Part of a small language model's weights.
Architecture: LayerNorm before each block, learned positions, biases, tied embeddings.
Each number is 128 + 32 x the weight over its row's rms, rounded and kept within 0 to 255. Layers, rows and columns count from 0. The size above them is the row's rms in percent of the matrix's.

# layer 7 MLP down (transposed), 384x96, rms 0.117, rows 325-360, columns 0-95
size [ 98  66  99  78  84  97  90 105 101  77 150  63 137  99 148 105  86 114  65  57  94  79  73  93 100  84  86  99 123  83  80  59 116  98 101  95]
[[114 162 140 112 170 190 120 126 123 183 161 111 111 113 112  65 175  99 153 125 146 145 107 153  96 117 137 121 172 159 124 150 115 178 100 126 136 136 120 102  97 153  41 133 141 132 225  98 149 166 137 127 106  61 182 152  79  86 151  83  75  98 137 134 139  98 108 140 182 102 115 134  72  90 129 137 113 123 147 140 100 170 134  83  82 134 112 111 120 137 189  95 100  95 116 170]
 [143  82 169 122 143 162 128 124  80 117  96 125 192  84 110 179  92 113 117  94 133 119 129  71 139 193  70 183 136 163  68 136 166 116 104 114 141 109 146 162 123 144 174 122 152 141 146 150  74  93 134 158 126 114 146  87 144  97 134  62  99 131 102  73 245 148 153 136 108 134 145  94 120 102 116 138 150 151  95 102 113  97 152 112 121 114 182 156 129 101 139 157 174 170  98 119]
 [126 162 170 111 109 111 102 166 173 183 227  85 183  96 152 151  66 111 125 154 164 142 144 125 173  90 129 107 127 124 134 104 144 150  82 127 133 161 139 130 118  97 100 115  92 156 115 139  88 131  96 166  86 131 176 159 178  85 112 154 127 110 129 123 103 142 123 152 143  77 111 148  69  74 177 150  99 122 118 122  68 151 114 138 102  90 114  70  92 156 121 139  82 126 203  99]
 [175 147 166 108  65  94 120 135 114 152  92 109 148  85 120  87 123 142 131 103 162  99 208  99  73  58 170  94 120 155  99 114 101 149  79 142 119 138  70 116 103 143 165 128 124 181 156 122 104 115 144 128 183  88 145 108  68 138 137 205  89 158 138 120 144 125 109 142 134 155 130 135 130 160 148 180 101 100 139 105  89 171 151 130 117 147 174 126 176 165 124  91 201 137 115 177]
 [166 144 147 163 116 120  36 135 173 108 112 138 181 147 117 137 141 147 156 146 129 153 131  84  97 125 157 125 118 105 131 206 133  82 100 161 172 119 150 130 145  62 152 156 154 138 106 140  79 161 105 128 123 145 141 143 161 158 109 152  99 118 144  78 105 114  88 114 104  97 125 160  74 222 138 132 112 129 131  96 118 103 120 109 175 164  86  73 127  72  27 142 121 137 134 101]
 [156 157  97 141 126 162 126 160 121 153 148 126 104 124 191  83 127  97 118 137 101 108  75 213  68 154 158 145 144  70 152  86 130 112 133 122 138 109 136 104 120  73  93 163 120  95  60 143 196  98 110  90  83 126 148 115  71 122  89 162 174 144 144 173 157 143  74  85 128 160 149 123 134 152 122 109 144 107 117 110 143 151 101 169 161 163 138 104 166 103 137  87 108 145 116 219]
 [129 214 134  95 106 178 101 156 141 100 154 110 115 147 146 134 104  84 141  66  98  68 159 133  94 118 103 131 142 162 227 143  63  78 123 140  84 114 134 113 126 141 163 129 133 168 127 139 156 150 153  96 142 127 128 118 180 156  76 154 119 146  96 186 147 113 127 141  94 174 102 106 179 100  64 192 120 121 109  82 118 127  89 127 124 171 133  72 143 135 122 160 157 138  91 141]
 [ 97 128 202 134 168 125 104  96  23 148 144 121 144  92 126 179 109 113 105 132 190  93  83  45 109 179 159 157 139  99 104 104 132 115 131 111  91 114 137 116  66 134 162 165 111 160 141  81 148 122 105 143 111 129 122 158 167  99 174 116 136 182  60 172 122 135 164 173 135 152 139  73 141  87 122 128 174 139 113 105 114 162 115 133 112 109 128 150 175 166 117 118 148 150  78 138]
 [120 162 131 138 102 103 100 126 126 183 145 114 111 134 104 126 172 185 139  98 124  78 188 192  83 101 161  86  95  87 161 104 122 148  76 120 116 141 137  97 111 105  83 148 119  48 121 177 137 106 114 105 117 153 171 134 125  68 134 143 128 202 121 137 104 124  95 138  83 125 102  97  90 146 114 138 162  99 121 110 166 199 128 176 118 217 107 130 169 150 138  92 118 155 117 176]
 [ 84 184 125 124 155  51 113 173 135 129 159 117  83 163 155 146  77 132 171 123 168 114 131 155 121 139 126 158 197 220 177 134 177 122 112 125 154 124 117  93 138  78 158 103 134 120 102 120  92  90 119 134  98 138 130 149 125  92 105 163  97 125 169  88 121  76 100 155  95 118 106 142 165 115 204 130 149 127 116 132 124 112  88 125 141 156  85  78 117  82 102 204 135 166 163  91]
 [130 149 138 118 101 121 136 126  94 172  82 102 131 176 101 118 111 127  88 191  93 141 121 108 121 127 137 106 107 121 103  66 167 103 172 137  43  90 140 125 158 139 119 142 114 145 146 108 163  81 164 180 162 132 157  75 154 125 111 100 190 120 146 202 122 193  83  78 103  88 125  52 143 139 110 155 110 126 118 121 164 147  97 154 145 175  68 171 157 125 136 125 126 144 179 169]
 [ 61 148 122 137 132 156 183 131 122 116 140 122 140  29 195 122 113  56 146 205 107 107 115 135 191 147 116 149 139 121 156 138 174 115 100 143 137 117  42 148 170 125 154 160  93  84 154 137 150 164 133 130 152 143 174  98 190 152  95  96 108 177 128 128 157  98 151 156  92 103 121 107 106 103 138 132 126 105  99 133  66 153 165 170 105 104 107 123 144 124 121 176 122 163 103 107]
 [151 107 104 136 124 100 120 131 127 118 170 156 123 126 103 111 132 135 107 132 115 123 158 147 173 190 119 109 196  94 132 136 116 157 178  93 176 158 162 126 179 112 135 207 148 136  94 117  45 108 125 141  98 105 107 140 112 113 187 127 124  76 103  80 142 110 108 188 148  85 120 127  97 136 103 118 158  82  99 183 207 114 127  88 150 102 131 116 132  75 127 181 111 160 112  43]
 [113 175 124 113 164 143  95  90 103 113  94 133  91 206  68  82 110 116 100 181 111 122 119 143 139 118 124  81 150 130 118  91 114 138 159 111  78 113 116 149 168 152  83 163  94 112 139 116 151  96 196 164 106 117 148 122 102 165 154 107 152 140 134 116 121 225 106 123 110 108  98  88 139 119  80 159 140 133 155 103 148 143  91 168 131 192 130 124 144 111 177  71 124 187 202  88]
 [136 157 141 159  74 112 134 167  77 203 110 141 154 112 146 107  67 156 121 155 114 117 183  81 142 132 125 129  96 144  63  63 153 117 171 141  87  99 125 105 173 134 175 150  67 154 122 139 157 121  96 148 154 109 141  56 120 120  78 156 167 119 106 173  99 157 126 119 116 107  92  66 117 130 101 165  63 149  91 118 138 139 106 162 152  79  77 126 133 167 160 157 166 130 125 155]
 [143 121 139  94 149 118 185 164 104  77 156 121 137 114 164 117 106 157 129 139 140  86 189 127  92 104  99 144 150 170 104 180 140 169 126  58 112 158 113 111 175 141  98  75 155 171  87  38 131 140 117 154 170 148 136 105 183 138 119 169 119 116 161 106  54  82 159  93 160 101  69 158 114  99 129 107 188 120 136  93  80 159 152 144 104 115 117 147 124 150 134  92 137 119 154  76]
 [160 134 138 151  92 132 100 142 100 160 133 108  66 143 173  73 156 138  96 114 116 101 110 128 110  91 118 125 115 131 120 105 124 122  41 107 112 149 176 141  85 164 149 136  87  94 120 132 138 134 160 131 124 105 136 116  88  98 206 178 117 160 137  98 119 177 120 122 107 128 172 103 131 145  98 141 126 129 159 154 134 143 101 163 108 183 244 129 187  85 109  30 158 146 109 133]
 [124 149 145 117 157 134 134  92 119 178 180 118 136 122 168  87 120 139  79 194 140 130 179  83 128 126  75  86 110 117 129 141 197 170 146 114 101 103 155  81 108 173 115 160 172 155  99 103 185 130  90 151 163  75 109  47  90 156 174 119 120 161 160 145 127 157  72  63  97  77 162  97 121  94 127 145 157 137 145 142 132 142  99 135 112 140  75 128 117 121 126 147 148 108 180  84]
 [152 141 139  66 101  83  92 132 131 176 143 111 113 142  88  89 149 146 121 135 125 124 123 143  61 111 102 105 153 154 161 149 126 162 104 134  98 152 128  94 107 133 120 174 180  99 131  89  94 135 175 187 130 156 113  94  23 116 139 166  77  90 116 139 156  99 159 184  80 138  70 147 166 181 184 125 141 153 141 116 134 105 137 101 150 144 204  91 122 149 149  76 140 158 146 134]
 [125 117  80 122  47 121 156 118 136 165 160  93 166 144 118 116  93  84 143 127 144 174 162 155 114 140  94 138 162 123  36 103 107  92  73 157 127 144 188 100 131  66 189 125  67 131 122 124 146 162 196 168 107  99 157 140 157 147  88 165 126 120 152 131 174 150  86 142 168 124  78 127 107 157  92 125 153 181 150 128 121 142 106  95 105 143 111  83  64 134  98 125 151 159 107 135]
 [190 157  78 137 144 139 172 162 137 134 105 111 108  86 163 144 134 110  91 111 136 159  75 104 175 119 119 135 113 167 132 121 158 127  73 168  98 144  95 132 147 151 121 129 143 148 112 148 174 128 164  98 139  97 150 161  94 116 136 140 120 144 152 184 138  88 144 208 156 120 116 119 113  90 199 129 117 129 103 137 153  45 147 152 139  96 101 182 124 133  93 105 137   3  82 129]
 [156 146 125 106 130 177  76 106 157 139 125 107 124 134 158  81 124 102 135 136 130 110  71  93 122 160 174 149 164 104 114 114  60 155  80  96  99 133 127 115 160 107  94  74 151 153 108 157 143 174 185  88 171  90 133 168 155 162  67 112 132 105 137 156 108 120 116 122  76  77 141 154  96 172 185 179  97  94 136  41 106 144 121 161 104 168 121 157 159 101 182 122 112 120 145 180]
 [172 121 154 137  95 112 117 185 148 153  86 178 141 171  43  72 112 143  87  91 101  49 136 106 102 116 124  73  90 117 121 137 141 170 169 140 148 124 123 117 105 116 111  98 118 131 159  93  49  81 123 150 160 136 139 125 105  80 169 143 179 129 108 128 149 181 149 149 112 153  95 127 124 144 135 135 143  84 130 113 114 199 181 136 117 183  85 147 172 160 129  98 118 154 178 154]
 [102  77 139 124 148  48 201 134  93 154 125 113 157 112 113 111 167 204 139 153 125 145 174 176 125 133 141  85 130 116 110  77  88 166  90  99 192 165 168 124 102 164 165 119 113 167 124  86 115 131  74 143 105 125  83  90  98  72 124 143 123  80 127 188 117 135 152 155  79 172  89 111 111 121 158 124  51 132  99 116 156 142 130 135 105 110 125  90 145 159 149 146 118 152 123 177]
 [136 180 160 107 124 134 140 127 128  99 214 102 177 121 150 105  88 106  87 158 188 113 167 125 125 134 118 146 128 156 103 101 128 158 103 165 111 151 113 104 144 105  86 136 146 130 129 116  96 144 115 154  62 141 176 159 132  91 146 124  50 111 181 138 150 109  43  80 181 123 104 134 123 141 155 147 160 191  85 132 118 161 109 108  93 136  55  89  94 168  71 144 130 116 148  91]
 [130 102 148 115 124 153 128 100 112 160 109 123  82  84 138 144  91 143 157 178 176 128  83 117 162 138 133  99 111 109 161   0 120  82 176 153  81 173 136 120 147 165 148 138 160 108 159 136 122 136  83  93 132  90 167 211  68 107 122 101 120 118 112  86 162 119 132 170 174 163  99 126 133 113 150 126  90 110 138  92 140 130 137 162 173 101 189 174 162 143  91 129 116 117 111 160]
 [181 145 137 123 121 126 167 178  98 116 134 126 147 128 141 163 111 112  98  94 124 148  94  86 135 187 129 123 132 107  85  84 122 151 112 120 167  96 101 105  48 106 131 161 113 182 157 120  83 144 101 159 109 161 139 133  56  75 155  70  89 142 127  90 152 116 123 197 176 112 129 136 134 108 198 127 176 127 110 134 131  63 140 132 143  87 200 138 116 127 169 141 174 133  57 144]
 [145 177  71 128  96 158 145 104 156 176 140 128 147 150 127 113 105 115  81 132 197  88 100 110 147 169 100 174 132 171 158  95 111 161 134  69  86 128 137 128 112 158  85 152  78 106 202 173 160  94 150 114 121  96 173  87 109 135  99 144 125 127 103 105 187 135 119 141 185 142 175  80 167 130  79 109 183 140 166 129 165 175  93 132  84 119  76 126 150  82 113 121 149  93 134 145]
 [145 148 132 124 127  93 110 185 106 137  92 169  86 109 123  99 124 119  81 179 151  40 139 172  94 155 118  90 153  86 156 142 105  92 144 127 138 136 190 131 148 160 117  82 146 117 129  35 142 166 116 154 196 114 132 175 143  95 147 105 157  56  73 155 122 134 128 194 171 154 100 129  99 111 181 150 115 114 111  97 186 117 120 117 133 151 174 113 123 118 135  89  90 123 111 119]
 [160 142 105 117 121  62 139  85  74 101 126 117 159 118 122 173 117 164 129 139  94 121 181  96 174 149  86 157 123 153  97 153 212 145 137 105 129 133 103 142 114 104  70  88  73  72 115 159 119 176  71 124 144 140 155 107 147 117 173 203 141 179 151 113 183 167  92 147 186 116 152 165  34 115 154 121 158 108 129 122 105 134 130  90  88 135  91 138 137 128 135 114 113 117 141 137]
 [222 161 114 112 124  81 105 128 143 181 123 108 113 150 148 145 112 185 132 134 130  86 119 106 108 121 207  94 143 158 136 152 151 160 145 119 102 160 123 134  62 107  98 181 145 102 112 185 142 161 105 137  79 152 130  85 123 112 133 168 124 101 187 125  85 103 105 168 170 142  85 192 102 168 175 117 118 159 156 143 117 117 142 128 108 132 112  93 142 136  53 166 108  53 119 110]
 [148 179 125 175 158  84 131  68 161 134 122 138 155 140 143  87 100 113  98 109  84 144 113  85  60 136  97 163  92 128  78 130 189 168 150 125 174 146 130 104  84 184  83 154  57 107 142 124 126  99  77 115 141 133 140  57 146 137 128 145 121  81 120 104 180 168 130 118 100 152 123 100 165 115 125 160 155 117 168 111 127 144  98 148  97 194 184  98 164  90 151  96 174 149 157 128]
 [174 174 127 100 152 119 138 143  87 126 101 117 147 118 111 128  78  82 136 133 130 121 140 169 110 141  97 100 145 147 136 161 143 110 143 129 129 153  57 191  93 116 114 143 108 114 192 128 133 154  98 130 163 125 117 101 183  77 194 179 182 117 169  76 182 159  89 143 135 147 207  98 169 159 132 140  98  89  71 166  94  45 106  97 156  97 118 114 147 147 108  93 140 138 104 119]
 [152 150  51 131 105 128 122 133 157  76 136 142 134 193 113 168  73 143 137 112 156 128 134 199 137  93 142 146 110 117 139 118 107 145 122 178 166  89  56 131 141 133 111 189 125  83 146 103 175 179 110 140 140  98  85 140  83 100 100 153 159 109 101 102 147 117 140 128 167  90 100  88  68  87 111 133 149 109 119 156 125 154 122 181  61  90 133 128 143 178  97 202 137  76 131 144]
 [170 171  95 100 108 132  75 107 109 157 155 118 109 113 136  71 202 148 120 121 144 133 175 150 104 108 123  95 150 160 126 135 131 140 208 169 113 142 146  88 119 103 150 133  75 189 105 150 124  86  70 119 100 128 117 119 126 108 162 140 127 145 152  68 121 127 135 140  90 133 177 161  95 203 156 112 123 108  72 174  83 100 109 114 205 122 108  80 147 154 108 164 182 127 156  84]
 [ 96 122 173  83 154 160 113 124 111 118 171  77 146 115 103  93 137 163 163 119  71 130 147 114  90  71 130 158 171 165 173 138 160  94 172 112 124  87 147 171 133 124 209 127 154 167  48 122 107 158 106 124  71 151 135 117 137 182 130 172 140 126  88 145 121 143 139 147 111  78 149  87 149  84 142 124 171 131 127 102  77  59 141 141  96 145 170 147 178 138 105 145 113 162 131  68]]
# layer 7 MLP up, 384x96, rms 0.154, rows 326-361, columns 0-95
size [ 80  85  93 104  86  85 113  93  79  96  91 107 100 112  89  90 106  96  91  95  90  86 111  88 102 110 121  98 107 102 121 106 101  94 108 108]
[[147 140  56 115 138 133 100 126 171 117 136 146 163  98 138  96 148 181 144  61 103 160 190  98 173  88 151 136  69 153 119 240 100 157  84 126 158 102 171 139 125  85 146 148 138 157 101  82  87 113 129 117 144  83 128 131 108 151 112 117 129 176  99 132 132  95 187 117 104 132  98 132 120  73 153 112 100 138 161 103 127 119 115 141 124 112  79 103 139 104  74 137 154  96 146  50]
 [114 163 190 169 116 128 130 117 130 106  73 137 133  67 137 176  64 103 123 134 131  70 184 122 133 145 151 118 185 104 106  86 176 137 183  88 114 129  93 134 151 130  85 159 132 177 150 117 129 135  53 120 149 115 157 145 135 125 112 172 105  67  98  96 157 118 165 162 144 203  76 122 118  96 155 135 146 112 124 143 123 142 104 121 100 160  65 154 145 129 129 187 160 154 145  61]
 [ 87 165 137 132 103  70  87 185 137 172  67 141 149 125 122 127 101 128 109 124 146 105 166  96 130 107 125 152 147 126 125 125 158 153 175 148 127  58 114  93  91  86 163 161 157 164  98 157 127 131  94 138 184 125 161 163 115  81  91 139 108 163 126  94 116  96 185 134 113 133  77 113 100  98 140 131 120 104 143  92  84 183 121 144  92 147 131 118 213  80 102 198 194 161 153  96]
 [123 124 192 118  87 159 128 170 145  98 120 135 215  91 177 136 161 110 176  91 113 125 161  60 148 109 147 127 174 148 105 158 167 176 161 147 173 135 158 128 147  99 120 135 113 160 103 173  87 129  56 135 145 159 122 102  88  85 130  97 199 145 143  97  66  87 139 105  59 144 127 128  67 126 117 138  92 128 117 170 103 132  99 143 140 125 111 155 148 106 103 137 142  89 144  75]
 [ 77 111  83 172 119  53 122 138 130 179  92 170 149 141  94 115 146 130 195  95 133 134 177 110  69 130 122 126 144 120 119 183 159 158 128  88 128  75 129 130  93  75 142 129 135 122  79 134 192 117 111 111 187 133 117 127 124 139  79 113 141 227  70 146 111 147 181 135 122 128  73 146 119 118 123 106 155  97 161 117 100 126 149 195  81 150 112 130 178 126 112 161 157 144 150 119]
 [131 142 114 147 120 167  50 138 161 151  64 147 140 103 161 100 109 201 137  83 117 116 137 117  99 122 134  95 117 159 139 133 169 123 137 116 114  73  80 125 116  96 154 143 137 187 159 205 122 155 118 133 174 131 150 133 177  64  77 151  78 108 116  88 138  86 164 150 112 184 119 118 134 151 175 153 126  83 107 105  94 123  97 107 131 137 183  92 187  54 123 155 150 159 117 132]
 [160 138  91 126 159  91 128  88 160 172 126 124 147 158  96  73 148 128 115 163 188 160 221  94 129  91 147 119  76 108  97 108 102 135 116 193  68 130 180  96 101 129  99 172 121 119  69 139 123  95 130  78 164 145 121 133 164 139 138 158 122 189 108 143  76  79 136 145 174 102  82 136 127  87 131 133 107  92 186 124  87 140 137 108 145 125  91 128 136 120  81 173 154  79 124 104]
 [148 149 104 164 125  86  55 143 117 151  85 166 134 104 118 140 127 141 146 138 163 135 158 116  97 125 138 168 137 113 122 117 147 222 157 123 123 103 117 104 109  53 122 132 135 166  92 110 121  73  78 109 182 125 172 152 112 106  70 126 138 193  77 109 173  91 174 195 137 130  76 165 129  91 165 113 157 107 133 107  99 152 129 140 107 161 129 121 185  74 104 170 178 128 131  98]
 [124 133 124 119 125 122  63 173 178 128 129 115 154 169 151 112  67 138  93 141 153 128 121 171 116 101  91 133 110 113 213 121 112 107 133 142  81 128  87 103 113 106 151 131 194 106  58 122 163 137  71 154 146 152 134 114 154 158 170  98  60  80 116 125  78  95 145 159 107 126 108  62 171 141 125 165 163 115 103 101  87 156  95 169 100 140 127 109 132 109  50 157 154 176 108 155]
 [ 95 157  82 125 134 126 105 161 157 134  75 146 140 120 122 106 137 138 144 120 199 145 164 155 111  89  63 114 132 110 133 105 145 191 202 130 141  67  92 127  60  97 114 125 149 178 118 122 149 114 112 137 188 116 178 147 124 120  93 123 111 170 110 126 134 104 196 163  84 136  99 117 133  94 167 143 128 119 147  83  97 146  85 146  80 167 119 125 192  62  94 195 142 143 130  93]
 [ 70 148 124 122 125 153 131 159 116 126 116 119 109 186  97 126 143 163  95 157 155 114  91 120 149 108 149 115 186 115 160  78 203 142 183  59  89  92  96  98 111 120 246 128 135 122 105 217 114  97 157 104 164  72 108 124 176 148 115 110 139 167 110  88  72 128 147 144 122 116 106 105 156 121  94 138 126 103 134 109  92 132 123 131 128 144 123  91 144 166  70 147 134 144 116  91]
 [133 172 163 135  68 125 132 143 118 151  85 128 167 185  71  95 167 153 119 165 139 132 128  79 126 111 142 110 205  93 123  82 146 103 165 146 140 113 122  80 104  67 145 120 161 162  82 187 160 109 138 100 181 124 158  92 137 123 131  95 129 172 135 136 100 100 154 140 163 125 144 146  89 127  93 131 118 119 107 124  79 139 100 189  83 167 116 153 173  61 101 143 184 170 172  82]
 [101 166  83 129 120 140 107 163 175 131  77 151 145 131  91 115 136 194 169 108 170 128 141  91 145  90 104 116 114 116 119 131 173 208 125 108 138  95 139 115 105 116  91 138 117 170  87 114 120 123 115  94 178 127 194 148 125 120 120  92 125 231 114  97 143 141 192 176 111 138  89 147 118  88 160 127 140  94 127 130 116 146 106 162  60 162 118 159 197  71 104 156 155 120 105  92]
 [117 146  86 128 100 140 170 174 167  97  88 132 116 102 115  85 130 124 161 140 185 139 174 133  88 122 124 106 126  95  78 115 143 214 193 114 111 113 117  85 110  80  89 175 149 172 117 135  81 142 118 135 160 117 159 163 159 127  82 121 139 197 134 126 149  80 154 185 145 131  97 153  98 102 128 142 141 128 152  97 124 126  95 145  72 167 135 174 183  60 103 160 155 139 113  67]
 [102 151 145 137  74 140 149 129 156 153  66 137  95 124 117 140 149 187 168 106 142  73 155  62 140 129 108 124 147 152 116 136 145 120 135 151 160 103 123  40 110 138 149 130 132 168  74 165  58 153 136 115 181 171 120 115 133 124 100  74 155 182 130  89 113  54 157 136  90 139 115  76 144 102 103 134 110 134 126 106 116 152 138 163 138 165 145 113 185  75 111 161 173 174 127  56]
 [110 131 129 145 118 108  99 162 134 155  69 156 165 145  97 142  81 198 158 129 153 115 156 132 148 123 101 147 178 147 136 130 164 153 153 127 128  76 137 118  85  83 169 138 115 166 126 139 136 103  80 113 193 102 162 158 110  74  79 133 118 162 102  77 137  84 197 178 118 138  60 128 116 100 127 114 144  91 116 100  83 171 129 127  76 158 112 115 186  95 129 188 198 157 143 109]
 [138 170  89 135  93 159 142 138 136 128  61 147 122 118 105 109 134 119 141  83 140 129 170 115 137 105 171 105 130 157  98 121 124 133 222 118 134  65 120  50 112 124 123 152 122 183 133 151 121 104 141 107 165 103 195 131 130 122  84 131 127 151 102 121 125  67 167 189 120 158  87 136 147  88 156 131 128 108 116 109 118 135  80 134 127 211 106 136 198  36 149 178 147 146 132 103]
 [103 145 105 147 122  98  85 152 165 188  70 149 139 137  89 133 132 146 132 132 168 121 154  74 132 102  99 139 145 129 133 145 151 168 152 101 145  96 137  94 113  99 115 137 160 137  74 167 133  95 114 118 176 147 178 155 124  63  88 144  99 165 124 108  99 122 170 140 120 158  88 160  87 107 123 134 114 103 188 108  92 184 100 150  86 164  88 134 194  70  90 174 192 160 125  54]
 [113 199 135 116 145 163 151 164  89 113  91 114 136 105 135  60 131 119 109 112  97  95 168 137  79 131 137 165 149 157  75  83 181  95 162 155  55  82 108 131  99 125 116 180 182 130 173 172 116 160 144 138 135 132 169 124 129 109 138 175 137 171 127 133 133 136 204 157 124 130 133 104 112  82 138 167 144 139 119 137 124  93  53 169 123 151 105 166 179  81 102 114 155 103 120  61]
 [ 84 138  95 114  74 120 127 226 132 123 122 125 129 103  64 160 131 144 126  66 101 180 141 134 112  55  81 156 168 121 194 135  90  93 159 149 132 159 189 142 139  97 179 134  89 161  99 162 143 123 134 117 145 136 108 118 146 114  68 170 104 108 108 133 136 126 134 111 118 146 103 170 137 148  85 117  94 103 112  90 135 114  94  91 132 237  98  96 124 149 153 126 152 115 129 155]
 [ 93 164 123 145  91 148  67 192 134 175  85 157 123 112 125 164 119 203 105 128 118 111 135  60 148  67  80 135 129 131 192 122 172 154 147 140  98  67 100 124 119 115 150 125 141 126 116 113 141 140 122 135 190 136 176 147 185  64 120 126 145 110  81  65  95  98 166 108  84 135  83  97 119 127 152 128 136 103 154 123  92 125  85 146  96 167 130 129 183 128 161 165 164 162 166 121]
 [111 130 159 139 120  95 101 151 165 173  68 152 145 164 110 126  62 148 144 136 176 108 144 135 123 121 111 103 144  97 137 100 181 198 179 129 130  97 143  95 106  94 101 144 122 168  95 116 103  90 105 119 193 124 205 137 138 115  96  88 105 136 110  87 172 118 165 172 115 162  71 111  96 101 152 126 143  97 123  70  81 164 139 132 101 165  76 158 187  90 105 175 174 143 146 106]
 [121 151 116 120 160  93 153 119 139 152 112 127  76 131 116 150 142  92 186 184 170 137 190  46 165 160 166 114 128 142  75 153 146  87  97 119 133 109 152 135 129 110  78 117 131 128  90 107 138 165 107 116 162 158 114 128 222 151 133  89 132 181 116 144  70  83 143 120 182 118  94 143 103  86 151 131 105 139 182 106  57 141 118 166 145 143 100 149 137 108  91 149 140  89 177  70]
 [158 156 162 158 118 145 118 123 127  92  86 147 157  65 119 142  98 110 164  73 147 113 162  83 146 136 138 129 126 106 145 130 128 164 196 135 171  99 145 124 117  40 147 163 132 226 131 100  46 121 105 135 163 141 123 129 138  56 131 129  94  97 120  59 196 102 152 119  90 176 135 101 128 128 103 128 155 105 129 144 123 179 108 117 118 155 128  61 154 125 132 172 141 142 160 135]
 [ 90 140 159 167 107 148  97 126 141 161 110 139 154  99 150 152 106 204 104  86 137 119 135 148  88  96  65  99  98 133 190  44 134 152 106 151  85 126  63 130 158 147 138 156 195 107 127 172  97 146  59 113 151 124 177 104 147  99 132 175 123 152  99  76 163 128 159 135 146 139  86  86 161 145 190 116 108 136 121  81 108 143 154 136 138 118 124  74 150 131  86 157 113 132 181 103]
 [ 79 135 149 109  79 116 156 214 196 148 127 139 116 100  52 155 140 151 148 103 201  83 136 126  82 118 139 116 142 200 234 135 109 136 125  90 146  98 117 104  78 110 145 134 118 115 149 118 158  88 109 131 142 116 106 115 134 129  71 153 121 121 117  96  96  91 154 135 141 143  68 188 152 137 118 111 124 132 180  76 117 150  93  92  74 142 138 132 145 140 133 132 127 102 157 158]
 [142 133 112 104 121 131 113 155 133 110 119 115 173  54 143  89 179  94 127 140 136 134 150 116 106  79 121 182 113 175  77 132 141 153 103 123 142 126 119 133  52 130 153 119 105 149  88 214 136 120 162 125 151  88 156 111 126 115  94 190 149 203 131 142 110  63 141 156 126 132 134 163  42  61 110 162  90 169 145 140  60 121 106 166 109 124 147 105 134 133 126 131 188  99 147 138]
 [120 152 103 119  86 112  97 139 121 156  74 138 116 144 120 105 141 161 107 101 193 100 159 136  59  56 108  98 144 196 166  96 122 202 132 161 130 102 100  71 130 122 133 126 118 189 109 181 163 115 135 119 196 147 174 118 125  91 122 150 101 153 138 138 130 140 142 177 137 139 125 156 130  74 115 145 104 119 107 114  55 152 109 214  95 145 140 114 188  82 145 145 154 115 133 105]
 [ 86 157 177 132 125  69  98 140 129 150  89 132 134  88 114 133 105 139 150 156 197  96 130  60 113 140  80 156 147 181 106 109 155 150 164 133 107  70 131 105 117  76 141 141 166 141 122 167  78 114 102 160 156 128 192 149 116 103  88 180 101 197 118  96 114 124 170 186 122 165  91 143  81  67 145 153 115 140 119  90  93 147 125 138 109 141 118 156 167  84  96 168 160 129 145  75]
 [ 85 113 120 108  81 105  90 228 162 150 114 118 147 115 116  78 147 207 138  86 107 124 136 107  95  45 115 143 135 196 166 137  92 177  83 128 136 147 142 100 100 100 121 148 184 135 108 202 119 147 143 114 170 191 132 140 135  79 108 142 112 137 147 124  77  65 153 135 121 140 129 114 102 116 112 169 113 130 108  95 104 148 112 155 143 166  71 106 141 124 117 123 148 120  92  81]
 [ 89 156 141 145 132  84 115 155 149 150  59 136 155 127 130 130 123 173 135 113 160 132 158  87 144 113 100 157 163 172 135 118 166 132 153 140 124  69 109  97  91  80 117 163 140 147 111 152 115 108  77 123 196 121 172 135 105  72  68 138 103 178 125  81 106 107 178 138 137 176  61 140 114  96 170 129 113 118 142 104  89 141 108 150  83 180  97 112 157  93 116 191 182 185 171  89]
 [ 69 168 145 134  98 125 116 137 128 201  96 126  83 107 110  95 132 112 172 142 178 117 156  71 113 120  82 132 130 192 135 110 119 168 129 155  87  93 129 119 101  60 167 137 152 163 123 158 143 158 114 138 170 113 113 106 202  76  84 174 115 164 131 104 121 144 202 151 153 174 106 155 118  79 111 149 151 137 109  98  97 139 108 162  88 130 155 117 165  80  89 150 164 145 180  92]
 [135 141  63 114  83 110 103 158 152 144 109 145 158 163 118  85  81 195 144 130 146 149 191 134 156  81  99  91 134 122 187 170 209 175 185 131 142 118  80 129 152  92 143 189 190 105 107 132 129 102 134 155 140 103 111 179 120 118  85 162 118 108 139 120 124 152 126 128 154 127  54 120 121 117 109 140 117  88 102 144 129 152  83 116  71 159  96 120 160  85  66 155 137 165 123 112]
 [ 88 145 160 134 104 132 122 125 143 144  93 123 145  91  87 110 127 101 132 126 176 114 156  87 149 136 106 165 150 151 160 134  98 131 143 132  68  86 176 122  81  74 163 149 122 210 135 133 164 148  96 161 145 141 132 141 188 108 128 102 133 160 135 108  85  90 191 109  93 108 125  81  74  47 113 150 112  92 157 132  86 173 104 130 109 142 122 134 172  94  84 156 211 125 173  78]
 [125 176  85 105 136 163 131 121 129 106 106 108 119 127 128  97 154 147 123  94 135 137 134 135  46 109  30 185 121 151 128 114  95 164 151 151  51 126 161 122 133  85 137 124 151 148 111 148 172  98 141 170 145 122 157 126 196 125 148 117 127 146 131 142 168 105 130 163 136 157 147 178 111  89 166 157 140 139  84  59 121 129 102 167 128 220 122 135 155  41 121 128 159 111  81 128]
 [145 167  91 126  67 139 115 136 149 121  75 145  90 141  88 110 163 172 129  62 136 150 165 109 107  84  88 146 142 105 147 152 135 113 150 175 154  99  87 102  81 102 174 128 153 176  47 157 120 128 120 104 171  94 166  95 145  99 135 120 148 168  95 140 119 123 152 130 114 142 104 165  92 197  95 137 135 130 103  89 114 162 101 165 133 203 126 124 187  54 124 154 169 148 174 124]]